Part of a small language model's weights.
Size: 14 layers, 4 heads of 64, MLP 704 SwiGLU, vocabulary 512.
Training: 776M tokens, 2961 steps.
Each number is 128 + 32 x the weight over its row's rms, rounded and kept within 0 to 255. Layers, rows and columns count from 0. The size above them is the row's rms in percent of the matrix's.

# layer 8 MLP down (transposed), 704x256, rms 0.122, rows 394-402, columns 0-255
size [100  95  96 105  97 102  98 101 110]
[[105 145 156 142  96 178 176 212 165 165 140 120  68 134  94 181 129  93 143 125 117 149 138 126 139 175 187 150  91 113 139 144  94 157 169 133 173 161 171 132  99 143 116 129 145 100 144 134 206 102 241 135 134 145  98 117  80  82 100 155 160 143 116 134 124  78 170 131 120 131 149  91 149 129  94 167 147  99 165 169 194 125  98 126 149 203 137  92 112 164 101 147 131 107 191 163 130 135  95 113  96  93 113 125  62 129  97 157 150 120 109 128 139 164  55 120 137 183 163 144 116 134 164  75 174 141 138 155  91 158 172 140 130 150 130 182 134  95  78  95 110 123 132 157 166  80 148 116 151  81 121 171 120 132 119 188  63 166 121  95  81 121 110 144 135 106 141  96 104 104 131 140 106 141 115 105 134 113 103 123  65  83 184  98 114 106 103  98 139 123 135 139 148 101  75  78 162 161 116 134 139 126 152  29 158 100 119  92 150 125 115 129 129  69  90 187 124 144 109 150  75 125  63 134 147 133  88 130 147 145 172  90 156  88 137 198 174  98  75 133 176 128 126 144 151 146 148 140 138 135 174 158 173 125 137 140]
 [158 187 174 110 151 136 230 116 181 146 108 153  50 108  87 170 102 139 127 115 140 121 153 107  84 117  80 109 121 130 167 147 129 140 229 146 136  92 101 126 169 122 126 111 119 177 146 180 146  38 191 159 192 142 114 100 128 122 202 125 199 119  45 123 122 108 122 121  92  72 143 163 193 151  98 133 190  97 111 193 114 109 121 111 140 139 151 120  98 153 155  89 121 119 154 170 134 110 130 115  97  68  85 141 192 119 104  85 128  94 106 146 134 100 167 111 124 121 156 144 153 147 102 134 158 146  98 155  96 158 162 174 125 134 158  67 114 127 139 120 133 124 136 139 129 185 122 157 139 140 135 142  83 110 157 101 140 155 153 131 134  76 167  76 161 141  83 140 136 128 109  75 146  89 133 132 113  97 152 146 153 134  82 112 108 151 187 136 100  54 126 116 155  61 152  86 185 138 117 171 110  72 145 111 105 125 104 134  91 107 100 163 139 176  68 141 109 124  67 145 154 122 135 122 128 136 169 169 156 126 153 152 148 140 143  58 137 137 175 133 130 124  91 110 147 158 103 166 176 163 180 132 109 115 155 119]
 [ 98 139 172 124 153 154 177 127 103 120 134 117 145 137 118 140  93 176 163 146 139 124 122 158 173 186 118 133  93 166 150 146 135 158 184 194 138 171 196 125 133  88 102 125 127 127 146 100  96 159 109 117 117  82 205  98 140 159  83 108 126 118 134 126 109 146 121 137 144 136 172 191 192 120 133  93 125 103  80 119 132 133 111 112 130 101 110 150 121  76  68 127 136 120  53 121 144 138 169 149 166 145  46 158 122 164  84 106 125 139 172 159 105 141 126 145  85 124  84 137 133 168 124 141 109 133 126 134 122  92 161 159 176 131 154 113 152 179 163  90  57 112 147 138 143 145 130 116 138 168 126 164  77 114 196 155 112  87 174 110  98 176 106 121 142 199 136  97 101 105 111 118 169 131 144 203 182 178 127 163 134 166  72  46 103  73 121 138 146 162 115 143 174  86 161  39  75 138 163 163 144 137 166 169 129 163 179 107 101 109  83 109  62 123 181 147 161 139 105  87  88 152 131 143 101 114 201 163 115 173 177 171 145 117 165 146 174 184 134 137 124 160 146 160 120 122 164 135 118 114 158  86 104 148 156 112]
 [ 93  99 114 114 158 111 129 159 129 151 139  98 144 158 131 117 115 136 143 101 122  71 115 104 184  89 109 109 163 106 133 128 121 137 105 125  89 115 126 112  98 124 112 197 116 128 115 143 166 152 113 108  73 181 114 110 115 158 112 129  73 102 151 144  76 126 192 110 147 121 115 182 174 170 155 108 102 107 155 141 178 181  84  80 134 126 106 116  62 154 175 121 102 125 192 123 193 157 149 130 167  76 143 189 112 112 192 123  92 110 108 127 169 144  94  42 121 141 107 125 122 138 148 167 164 171 154 186 113 144 137  81 164 127 153 164 127 121 158 124 100 185 135 132 104 161 176 176 146 205 133 148 119 114 186 128 105 159 115  58 164 112 175  74 150  65 131 118  89  51 118 165 185 119 142 118 128 119 157 100 105 125 135 154 124 110 120 103 209  74  77 133  68 134 121 112 114  84 113 171 122  80  83 122 175 158 192 162 122 115 143  84 190 158 106 171 146 121  60 112 114 156 150 182  97 122 124 108 152  82  89 170  79 122 161  83 127 121 135 108  99 163 119 160 118 100 128 132 118 145 154 158 115  93 122  74]
 [132 121 117 147 168 141 122  59 121  90 147 108  93  87 127 105 164 120 166 124  64  56 111 139 145 126  98 125 143 117 113 126 151 159  80  62 147 145 110 187 111 142 140 144 168 178 139 102 139 117 125  84 153 141 104 167 153 106 123 114 117 140 110 122 169  98  88 158 108 177  79 118  67 106 107 156 144 189 133 164 107 101 159 159 182 136 109  79  94 151 143 127 119 172 121 151  40  82 120  47 129 131 134 142 132  97 140 165 163 124 155  93 103 120 179 137  51 110 156 120 173 107 144  92 121  63  97 171  99 134 108 105 191 146 101 127 140 114  88 113 123  93 135 139 143 131 144  93 188 101 106  78 148  90  46  93 119 124  89 138 106  80 101 150 143 164 108 120  27 121 110  96 186 124 137 162 164 111  80  60  91 121 157 140 112 138 141 110  57  95 171 154 108  67  96  93 145 132 155 123 168 161  58 138 103 113 112 149  95 170 153 185  92 188 144 115 124 124 158 147 151 120  88 149  86 142 138 191 154  93 164 121 129 137 137 128 116 100 134 125  90 144 162  81  84  98 138  89 131 167 113 110 167 141 145  99]
 [147 118  88  58  93 116 121 120 126 111 179 146 116 119 129 118 127 122  94 145 155  90  72 102  68  97  95  66  53 153 128 126  99 145 120 187  97 126 149 133 175 144  98 107  93 127 159 118 172 121  71 126 106 149 133 143 127 126 121 138 128 116  80 118  76 134 128 133 120 154 140  96 136 131 101 122 176 119 174 127 101 103 162 141  87 117 121 199 126 131 101 160 102 152 157 108 115 119 200 177 148 207  70  73 112 100 166 180 127  76  84 128 154 123 128  59 126 115 111 101  92 147 154 161 127 158 136 204 112  83 133 136 137 116 128 106 115  65 190 129 181 202  96  78 142  93 123 171 112 165  75 116  70 113  63 170 158  46  74  96 149 112 105  86 129 108 122  79 172 154 123 142  93 118 169  39 124  71  75 169  99  95 128 138 125 114 123 120  63 129 102 109 151 175 150 132 108 142 115  54 182 183 127 129 122 137 111 126 107 137 143 118 131 147 116  97 160 107 155 167 132 124 116 126 120  97 156 101  67 134 145 109 127 137 121 103 147 100 134 138 175 154 188 147 118 160 135 123  93 125 146 134 122 115 206 103]
 [131 162 143 167 119 113 130 167 154 146  96 125 139  68 170 135 111 146 198 117 104  64 177 122 110 134 150 204 185 118 115 100 136 155 102 106 121  61 165 129 121 106 100  69 163 154 113 107 124 113 115 147 135 144 111  80 163 121  97 120 150 165 179 117  91 189 158 116 146 132 100 160 129  85 121 129  85 110 142 169  88 146 114 122 103 144 157 115 106 129 114 123 119 137 155 115 145 225 155 156 108 126 185 154 168 137 153 138 154 216 136  99 183  79 116  64 133 114 113 139 167 165 108  96 150 101 101 115 120 207 156 128 128 162 120 145  95 125 114 139  60  77 177 166 179 102 136 125 148 125  68  86 154 136  73 206 109 154  95 104 169 138 141 132 176 172 118 151 118 124 107 137 142  23 110  95 100 125 131 114 130 152 107 168  78 159 169 151 142 145 103 130 152  85 135 150 108 155  99 117 116  54 160 177 159 154 114 121 170 125 102 154  82 181  69 136 152 138 123 145 107 134 109 132 141 167 120 111 180 155 157  91 183 138 111 141 110 120 198 111 144 140 192  92 175 125 163 168 190 130 125  97 154 110 148 124]
 [192 110 128 119 104 180 117 241 199 132 115 144 141 134  88 166 139 130  66 145 139 170 125 139 148 155 163  98 146 117 166 146 144 110 140 142 135 158  82 130 132 164 172 184 154 121 138 130 166 152 130 105  83 166 124 147 165 142  94 148 146 126 106 203 125 132 149 122 143 126 134 128  99 148 123 155 100  90 124 165 166  92 184  98 104 172 166 126 136 182 103 164 160 158 122 111 124 157  73 120 133  99 138 133 158 112 123  88 163 117 162 147 157 115  90 151 111 193 134 125 143 172 118 115 160 157 103 137 152 137 126 165 136  99 103 115 166 116 120 139 103 167  82 173 134 100 148  64 118 122 182 112 120 117  75  78 153 120  90 147 137 124 185 127 181 164 154 105 129 123  99  99 127  81  91 134 125 116 178 113 175 134  94 112 193 121 178 113 151 124 140 138 151 117 155 109 115  75 106 102 150  71 189  86 170 150 154  98 160  76 136 140 160  95 127  71  85 131 160  99 112 141 121 128 163 103 154  35 114  98  94 144  55  49 118 109 135 170 204 196 138 121 172 104 157 127 129 102 218 117  85  89 152 128 113  71]
 [124  84 132 218 156 151 100 163 143 180 114 218 130 148 107 146 160 133 113 201 159 156  81  41 121 139 166 131 183 168 174 107 118 192 147 115  75 167 176 128 160 114  93 158 112 209 162 146 145 104 105  82  99 107 128 139 136  88 104 137 121 107 122  96 132  94 125 156 139 159 163 170 161 168 159 139 178 123 181 232 138  90 137 162 151 119 137 110  98 130 155 150 138 132 166  93 152 136 132  75  94  86 162 135 132 122 178 164  88 128 152 134 137  93 110  98 128 143 129 125 171 100 167 113 132 120 130 128 135 161 127 106 150 145 116 127 190 106 170 131 157 154 148 158 139 104 101 153 137 124 180 155  93 146 104  69  98  66 139  64 115 140 155 130 151 137 152 137 116 105 190 127 132 130 163 147 152  92 100 134 190 173 101  93  87 101 163 161 122 115 140 121 139  86 146 160 193 192 105 180 122 166 126 112 195 119 162 174 128 121 199 132 142 131 133  98 116 132 111 203 166 167 152 113 139 105 128 115 131  87 114  64  92 136  95 159 113 151 181 132 128 195 120 130 107 132  78  93  81 136 135 105 141 141 149 132]]
# layer 8 MLP gate, 704x256, rms 0.124, rows 395-403, columns 0-255
size [101 105 100 104  97  94 100  95 104]
[[129 120 186 126 135 149 122 139 173  96 135  91 113 150 125 129 164 128  70 121 142 144 117 123 168 199 141 133 130 100  92 155  97  96 229  70  99 130 109 152  78 105 135 126  83 147 134 192 175 127 179 135 140  64 203 148 106 163 163  85 140  82  84 157 137 177 116 119 175 151  74 198 149 156 153 133 183  84 101 117  93 123 116 161 155 148 110 110 148 112 148 134 108  90 126 142 153 163 135 125 163 115 136 137 148 124  54 158  78 101 184  52 138  92 133 115 178  62  96  94 146 124 159 162  72 149 100 113 147 136 169 148  93 115 123 107 132 173 150 179 143 139 107 110 103 144 109 144  98 102 166 131  93 118 119 113 124 118 134 117 120 119 196 124  96 102 167 125 171  60 150 109 127 131  95 151 140 107  86 190  88 143 171 150 173 134 112 159 148 120  74 179 114 126 165 122 136 125 122 115 204 125 143 164 153 146 174 140 109 137 112 109  37 146 123 124 123 116  79 160 122 145 123 102 112 133  93  98 133  71 141 104 113 116  63 154 111 116 123 112 152 111  71 106 184 228  86 152 132 143 147  85 120 151  90 144]
 [152  28 122 101 141  92 118  63 100 174 151 138  91 123  90 171 123 142 101  25 118 147 156 169 143 132  82 160 137 114 106 154 185 167  87 123  91 120 133 107 155 140 148 137 143 134  82 105 140 103 164 134 146 184  46 156 122 110 112 103 170  69  94 123 113 113 137 151 141 129  79 139 162 130 171 133 188 120 130 109  88 153 131 133 120 120 159 159 105 105 139 113 176 156 135 148 115 126  69 123  95 164 154 116 114 144  94 187 156 164 201 144 116 157 135 150 132 129 113  92 133 175  75 104 133 158 115 213 126 151 154 135 145  83 174 142 170 149  84 187 175 160 120 105  97 160 104 102  75 129 135 119 106  82  95 119 125  95 122 114  97  85 122 119 119 109  70 111 113 152 120  75 170  85 145 126 112  96 105 185 155 168 132 154 141 108 120 144 164 195 124 138  97 146 130 110 102 106 109 126 151  99 134 136 130 179  59 123 134 105 119 111  80 145 112 120 118 123  75 126 115  87  65 175 164 145 111  78 112  64 115 120 131 118  60 134  62 137 113 124 161 120 166 118 110 173  96 144 112 202 121 161 182 217 117 147]
 [147 131 198 150  99  72 119  88 136 131  98 107 131  67 189 155  54 173 123  98 106 140 155  84 105  79 188 208 127 147 154 121 124  57 173 115 152 118 160 177 132  97 135 164 136 174 200 117 149  88  59 142 100 101 116 147 117 147  86  94  89 185 121 107 135  88 126 200 145 122 139 140 148 160 103 129  87 108  94 108 119 134 130 112  98 159 116 108 138  91 139 163 106 106  61 128  97  72 126 128 149 126 168 174 161  78 125 130  96 105 126 137 105 106 131 139 129 167 155 153 147 122 153 151 112 130 130 204 132 107  84 183 118 132 122 123  76 134 132 145 168 136  68 103 134 182 141 150 130  46 187 120 154 127 156 156 108 157 151 103 101  87 154 133 149 147 122 185 171 128  77  42 148 170 130 142  97 145  69 128 193 121 131 137 146 123 131 119 112 109 109 119 126  93 119 141  99 161 159 170 132 151 133 126  96 139 156  80 133  67 103 152 134 161 186  72  95  87 139 108 122 165 106 112 133  64 131 118  95 146 147 109 107 188  53 177 121 134 121 117 136  59  86 158 103 149 137 113 161 123 114 160 112 162 137  86]
 [118 111 135 152 141 132 114  93 127  77 157  94 127 160  94  86 163  80 100 163 105  76 117 140 156  57 108 130 107 163 113 169 105 135  71 108 171 178 119 101 102 160 202 108 101 106 136 151  97  87  75  96 100 162 116 124 192 160 112 130 132 139 131 133 105 157 109 147 139 147 123 110 118 124  38 117 121 153 154  97 203 150 127  92 138 187 123 150 126 118 117 130  93 191 112 110 157 116 120 162 114 118 113 133 121 107 126 182  78  91 147 171 152 164 145 106 101 140 147  61 131 142 125 140 184 184 157 180 175 154 180  69 159 144 115 126 129 138 167 104 120 123  99 118 111 107  82 123 157 114 121 127 150 143  95  58 163 106 110  58 135  93 162 149 119 192  97 126  97  97 138 138 150 164 159 118 172  95 109 143 132 125 145 132 134  60 189 130  78  81 195  52 113 113 122 123  79 173 108 146 158 176 186 102 158 148 169  69 122 131 139 123 179  90 127 117  80 115 179 116  88 146 107 120 128  78 162 110 136 143 165 124 124 106 241 154 144 138 151 147 148  84 124 180 162 118 112 185 123 136  92 114 103  98 126 108]
 [153 143 135 127 100 103 124  94 172 173 163 170  97 132 187  83 114 120 120  98 136 171 140 157  90  80 134 138 153 121 119 124 127  80 178 148  94 160 145 160 124 123 129 103 100 123 134 116 140 166 105 108 120 141 111 134 152 145 116 127 109 148 133 149 129 138 181 146 149 117  40 133 125 117 127 154 154 203 194 136 141 157 133 132 105 160 160 130 151 142  67 156 148 115 138 148 121 189 124 123 130 114 150 183  75 116 145  44  99  81  53  38 170 133 102 151 144 145  85 119 101  82 127 133  50 122 120 111  61 100 105 122 171 119 110 127 126 148 108 117 110 135 119  88  85 133  90  94 110 137 183 122 157  84 128 161 135 130 110 154  82 107 120 172  64 130 109 101 196 100 212 125 158  89 138  57 126 136 138 157 143 104 142 168 149 114 107  92  83 155 150 154 100  95 110 143 108 129 152 125 157 127 117 116 134 128 124 110 196 116 159 141 155 161 172 143 127 155  92 192  72 121 147 116 196 170 118  86 117 117 130 150 159  80 153 176 113 107 160 227 149 146 179 109 123  90  75  89  75 112  84 165  48 154 149 126]
 [162 113 191 157 113 100 153 110 132 168  92  92 166 126  81 163 128  84 125 152  88 122 180  99  97 134 169 151 145  98 196 155 132 129 101  78 113 103 151  72  78 102 144 142 148 125 120  79 144 168 143 109 146 169 152 108 124 153 138 135 103 146 148 113 134 106 177 109 149 107 139 168  96  84 162  86 100 116 156 152  74 162  74 196 233  59 132  29 150 143 111 189 127 159 114 160 133  98 104 128  91 126 111 147 154 101 117 126 116 138 131  81 129 111 142 148 170  82  96 105 188 174 163 170 162 179  70 163 180 110 115 152 161 139 127 104 145 109  93 166  97  94 134 116 123 157 106 165 195 117 142 154 209 123 110 163 124 126 112 121 137 135 152  64 166 145 145  87 120 125 149 159 137  60 137  86 134 169 136 126  93 115 131 142  75 101 144 141 172  72  98 105 123 161  68 126 128 141 107 144 133 134 124  82 158 126 165  82 141 146 124 155 125  99 151 112 108 111 122 145 188 123 145 157 109 160 126 111 165  93 129 123 136 122 124  94 140 211 116 102 107 106 130 140  81 102 143  44 196 142  80 129  57 142 142 114]
 [133 102 176 120 103 147 137  94 132 155 136 210 108 159 133 139 133  82 130 121 136 203 182 153 116 116 138  57 182  94 114  99 128 112 153 112 162 138  95 143  97 181 142 144 132 160 138 158 113 118  60 116 103 161 128 143 149 126 151  90 134 123 138 111 144 130 136 166 198 118  90 181 153 113  69 140 185 135 113 133 142 115 122  58  75 141 103 146 138  91 109 112 159 129 120 135 121 106  85 146 116 141 178 110 116 157 107  80  58 135  96  96  88 189 119 144 178 129 163 165  89 127 174 138 142 126 112 169 108 136  89 100 110 114 130  79  90 143 104 128 147 179 119 114 167 127 126 122 182 145  79 138 140 114 121 197 135 170 130 122 125 118 177 183 103  62  61 128 162 144 129 149 117  91 154 209 120 151 112 166 168 128 130 208 139 168 124 120  43 191 131  77  86 160 124 130 170  62 173 126 141 131 135 141 146 203 160  87  90 110 155 166 169 124 100 137  99 134 159 172 166 132 122 109 129 113 136 119  88  79 117 109 131 174 104 167 155 171 171 130 141 141 139 126  90 129 195 152 236 125 127 124 128 145 130 120]
 [100 188 106 122 226 165 190 160 112 115 111 147 119 178 168 111 128  95 123  82 141 150  84 159 127 145  94  85  98 125  90 156 107  50 123 117  89  83 111 148 114 155 131 153 156  84 159 131 168 146 107 137 176 126 126 135 181  98 108 123 160 195 135 145 162 122 119 126 121 126 107 134 111 137 127 121  85 126 184 122  82  94 163 109 163 209 157 100 156  70 122 114 108  89 124 144 159 204 130 139 136 127  90 111 140 147 116 131 136 128 123 141 110 167 183 136 154 121 111  79 132  95 173 162 149 100 120 147 163 122 164 131 122 146 118 194 146 137  79 135  56 182 157 140 155 180 125 146 162 174 150 173  96 124 169 144 152 172  89 163 203 194 113 109  81  77 151 160 111 106 149 166 140 125 141  66 143  97 174 180 137 132 186 103 132  87 105 168 124 136 129 109 145 113 153  72  99 111 150 109  86 104 197 131 111 167 125  82 158  98  98  46 124 130 109 109 121  88 144 100  88 137  88 168 163 145 141 134 148 183 112 100 122 199 151  91 121 116 133 143 105 152 192 155 120 103 163 134 187 140 151  99 158  98 162 129]
 [138 142 112 155 117 141 138 104 165 146 191 114 148 156 127 131  85 155 100 108 114 168 132 154 118 176 146  57 131  97 115 118 144 133 162 135 118 104 128 148 199 125 197  68  89 141 163 167 118 126 159 136 148 111 121 123 142 112  75 167 145 178 170 144  73 107 179 114  64 154  80  75  83 141 167 124 128 137 140  74 156 171 104 189 155 131 136 133 182 185 124 146  96 127  89 156 129 159 173 103 163  85 138 162 107 131 148 101 146  98 135 152 115 162 136 131 152 175 106 179 176 135 108 164 152 172 115 125 173  76 146 111 131 162  65 159 148 149 155 160 122  84 151  92 168 167 134 108 168 118 193 107 129 202 153  67  22 168 169 125 180  92 136 121  93 130 147 121 117 144 173  99  99 115 127 104 120 160  91 120 142 127 131  81 163 100 140 191 124 158 148 160 153 141 119 151 116 132 209 143 110 144  65 145 161 123  99  84  65 126 136 173  96 145  64 134  94 151  76  96 111 155 141 161 200 166 127 164 144 115 142  89 106  97  94 106 102 130 119 171 181 120 104 143 119 113 122 154 161 124 114 126  98  86 123  72]]
# layer 8 MLP up, 704x256, rms 0.129, rows 395-403, columns 0-255
size [ 93  94 102 105 103  94 104 104 100]
[[141  87 106  95 151 105 100 152 144  68 111 113  64 134 100 186 157 145 158 182 115 134 152 112 108 102 162 111  97 169 107  96 138 126 115 114 176 148 113 178 129 143 145  86  98 180 119 183 174 164 230  91  95 119 142 140 122 115 148 135 187 105  95 119  82 154  67 130 122 129 175  76 128  95 136 102 151 140 111  72 184 145 179 139 188 166 143 154 137 156 117 134 176 152 110 152 142 102 162 137 121 124 150 149 136  94 150  77  94 119 109 174 143  92 137  72 133 106  95 168 122 182 123  82  82 127  69 128 157 151 121 177  97  62 140  97 131 166  96 124 127 136  78 132  99 193 101 166 127  86 169 100  99 113 117 149 120 128 144  51 166 163 148  86  92 197 122 108 101 140 145 135 161 159  81 157 126 143 144 188 130 130 125 146 146 133 105 165  79  83 148  49 131  90 137 132 124 181 175 151  90  78 150  96  98 119 159 154 107 124 110 160 104 115  99 131 170 171 131 163 154  95 184 128 150 147  99  83 134 148 161  88  96 124 113  72 119  90  79 153 157 129  97 119 111 170 149 163 168 153 134 173  52 121 127 118]
 [145 140 121 154 153 147 130 152 138   5 146 155 140 149 128 124  89 129 133 120  76 145  94 158  55 111  66  86 140 123 117 145 151 115 171 108 179 126 161  60 163 102 105 144 128 104 110 149 150 187  77 102  67 148 158 112 156 161 156 176 118 117 144 133 111 120 135 123 165 149 122  95 109 186  61 112 172  63  87 143 103 134 181 153 121  97  56 131 197 183 125 156 124 120 137 106 155 138 128 127 127 130 161 142 151 169 126 110 132 119 144 143  99 160 123 141 150 105 154 169 162 169  93 154 116 123  87 133 139 167  70  98 169 159 117 159 140 151 161 156 116 168 145  90 147 159  66 116 134 144  79 123 196 153 116 144 128 146 122  39 230  86 131 142 143  53 125 113 158 129  93 152 109 165 180 115  94  75 186 161 106 132 185 154  80 137 159 112 102 190 127 136 120 168 129 190 129 154 105 154 106 154 112 129 118 140 161  92  90 136 152 183 174 172 177 141 208 137 116 123 185 110  97  99 146 110 146  96 169 124  94 157 117 150 117 136 113 124 147  92 166  93 125 146 109 164 126 131 145 112 141 122 133 113 148 118]
 [ 92  65 138  86 179 145 188 136 122 172 161 126 125 107 163 128 121 171 140 135  83  63 172 118 208 129 118 116 191  96 144  96 158  76 144  93 106 136 121 122 148 136 143 150 149 104 136 110  79 153 120 118 168 150 103 103 138  99 171 128 130 125 195 115  92 137  66 131 145 137 137 111 133 105 101 170 144 162 124 132 130 173 135 142  90 155 121 121 123 150 139 104 137 107 165 156 213 105 138 164 111 163 155 151 119 104 177 121 149  98 107 103 156 129 184 107 148 101 149 166 149 110 166 154 104  63 183 105 162 150 133  85 131 143 127 171 122 108  62 140 161 187 118 135  91 154 138 167 144 109 143 154  62  83 122 136 189 134 118 136  99 154 106  30 171 139  84 154 158  87 141 156 192 159 104 123 107 148 112 105 207 132 134 133  83 135 144  85 138  79  79 114 159 204 156 135 118  89 130 175 130 153 134 117 156 153 191 139 174  96 116 162 142 173 127 174 169 127 125 108 152 135 105 126 118 177  86 124  91 127  89 115 180  59 165  79 169  95 134 104 154 134 110 159  91 153 103 107 116  72 119 152 218 114 136  99]
 [147 147  96 108  75 105  98 100 122 113  67 133 134 128 139 135 143 102 134 108  77 143 140 161  93 129 150 143 153  95 103 157 106 128 138  64 125 142 110  79 137 106 113  41 196  75 129  94 108 165 125 109 141 186  79 119 193 108 124 153 140 152 155  77 173 130 104 117 118 137 162 111 137 159 123 108 166 101 105 151 113 146  87  86 104 113 128  95  57 145 134 143 130  92 149 181 173 142 135 104 150  98 154 141 138 103 147 139  78 122 142 110  89  88 137  90  98 151 169  74 132 150  98 140 102  72 123 130 151 143 106 119 104 135  89 148 121 210 125 133 121 170  99  61 165 124 109 123 114 115 115 127  96 131 162 140  98 146 174 167  90 119 104 123 106  94 121 137  75 199 172 145 103 175 134 109 147 159 159  82  91 241 116 111 144 156 101 156 103 137 113 102 109 141  97  80 182 138 115 150 163  83 120 173 161 106  97  50 190  80  95 130  91 149  81 160 107 133  98 180 122 147  64 187  51 199  73 114 153  95 149  76 110 124 139 115 137 141 122 127 128 160 129  86 164 168  99 115 112 199 112 128 128 121 141 174]
 [ 94 150 111  88 129 117  73 114 115 149 158 143 102  96 148 158 116 176 130 121 103 115  55 119  97 141  66 101 186 134  78  75 171 128 101  70 108 155 165 141 140 126 110 162 138 130 104 121  98 165 127  74 128 117 163  92  45 120 120 141  68 122 104 167 156 135 161 133 135 116 136 145 164  77  99 100 124 152 135 116 120 114 103 102 107  54 148  97 118 137 129 133 159 199 117 157 171 187 189  97 196 168 130 100 168 130 130 168  99 154 127 102 129 132 172 160 140 146 121 121 148 120 120 170 179 125 139 120 146  69 132  97 143 134 143  91 165 116 143 156 106 148 118 101 102 109 169 113  44 159 111 190 158 115 149 140 157  88  78  70 103 169  79 126 130 144 140 160  59 193  56 129 127 117 120 143 159 101  76 109 121 104 108  78 189  55  99 213 157 138 104 124 151 140 142 195 102 173  97 121  87 103 132 141  76 110 119 112 150 105 120 140 156  82  97 151 163 137 148  73 127 169 121 112  83 137 128 195 109  79 146 117  99 130 133  47 143  92 128 128 111 117 111 128 146 107 180 139 110 124 124  59 145 134 150 125]
 [151 147 209 117 111 138 139 191 181 154 154 145 193 178 105 160 140 107 125 110 138 100  83 111 132 153  95 114 151 101 135 107 169 119  99 139  87 172 156  76 116 132 119 131 112 160  96 143 121 210  96 175 188 116 126 131 150  91  75 136 180 131 129 118 123 142 145  77  98  99  70 159 126 134 101 113  97 158 149 112 138 115  65 131 118 121 192  78 148 111 152 187 161 100 160  36 152 112 128 111  93 132 113 153 166 120 101 107 184 143  96 194 120 124 119 119 166 122  95 106 118 116 157 116 120 123  68 139 138 144 152 162 103  98 151 197 155 102 138 152  89 130 138 155 140 113 132 154 102 167 120 187 116 121 137 146  96 142 192 102 121 143 186 166 170 137 133 143  74 194 131 158 119 107 124 120 130 160  96 116 143  98 128 158 114 146 160  78 103 185 108 110 172 121 110  74  90 155  99 138 158  54  91 133 183 113 180 143 194 158 148 112  39 128 146 102 147  66  70 147 144 120 120  99 114 133 118 166 143  90 140 188 192 129 175 161 129 148 104 128 120 142 128 111  90 130 103  81 177 178  99 184 141 115 105  93]
 [108 182 141  76 112 190 141 130 147 106 160 149 114 117 171 132 133 108 114 203 120 149  68  82  95 188 144 131 106 153 153 105 131 170  84 206 180 170 125 119 151 107 146 154 177 109 155 120 184 141 122 146 116 105 123  65  99  91  47 145 134 179 136 109 133 141 144 145 168 108 103 119 119 123 147 112 129 169 142 141 115 119  90 139 128 159 159 153 196 125  97 146 157 193  58 122 138  93 155  83 133  94  78 148 109 179  99 120 125 101 146 155  89 111 108 134 126 163 102 104 158 127 163 145 146  64 136 161 173 144 177 150 103  81 128 169 124 119  83 171 108 121 117 143 137 154 115 143 164 144  94 136 108 121 142 111  92 162  99 128 200 187 118 100  99  98 166 113 119 109 152 123 120 163 149 124 129 155 163  29  97 149 137  81  61 107 199 130  97 131  75 119  84 141 165 175 100 145  91  95 125 141 113 175  94 141  79  91 167 182 110  97 127 152 112 170  73 119 206  75  77  77 133  97 158 140 106 119 150 156 155 178  76 137 144 102 153 124  78  89 189 158 109 118 166 117 114 148 128 128 105 108 151 127 127 128]
 [167  71 134 117  92 125 105 100  93 146 163 113 127 146 106 127 139 143 145 140 131 186 128 138 136  97 156  45 141 126 120 131  77 210 110 143 128 121 153 117 114 148  83  93 150 184 145 130 123 122 136  40 102 123 129  90  92 100 125 129 156  66 129 113 127  71 158  90  97 118 135 184 107  98  86  81 141 136 111 139  88 133 119 154 106 115 146  81 107  94 165  91 193  87 176  77  65  65  82  62 122 143 134 156  73 136 144 176  69 144 132 149 111 124  96 114 114 104 115 122 144  76 114  68  90 113 106 117  62 106  68 147 126 108  99 140 115  70 132 109 126 138 137 136  59  89 100 109  98  33 138 136 130 130  97 154  92 114 154 111 136 136 138 136 141   0  95 129 154 126 138 173 150 109 126 111 102 155 109 108 153 123  89  91  88 152  88 138  93 135 129 133 144  99 122 153 138 158 128 184 118 119 126 142 114 103 116 188 131 176 120 118 141  83 135 103 145  70  82 128 129 185 145 128 142 139 161  98 116 149 123  99 141 189 112 125 105 127 163 125 148 182  90 122  89 121 133  70  50  93 120 160 154  82  99 120]
 [170 148 197 161 167 101  88 130 104 125 126 131  72 106 111  90  42 144  98  66  85  80 145 114 126 185 145  77 128 110 107 138 135 124 118 152  78 124 166 119 127 136  63 148 138 112  82 104 126  62 151 127 117  59 114 157 180 140 182  91 134 173 119  71 181  75 135  90 184  74  94 179 151 103 163 110 152 171  73  93 182 195  79 101 121 157 118 141 157 101 178 156 101 158 110 122 116 188  68 101  74 125 123 124 100 123 150 141 121 146 127 151  70 107  98 107 115  80 161 151  62 135 182 110  95 119 132 114 114 142 127  66 144 116 137 117 151 136 112 100 151 114 134 118  78 116 109 116 166  87 137 152 175 163  92  90 216 149 141 102 155 132 111 138 161 169 142 112 113 137  78 107 107  86 131 118 142  91 147  85  92 133 107  97 129 154  97 174  94 139 132 166 160  81  83 109 123 177 139 115 142  90  84 126 110  77 111 170  80 128 128 114  99 109  66  97 104 136 188 177 144  87 139 142 149 115 137 175 138 109 129  87 121  91 125 162 113 109 125 117  88  68  79 121 110 121 106 138 170 161  97 143 116 152 122 136]]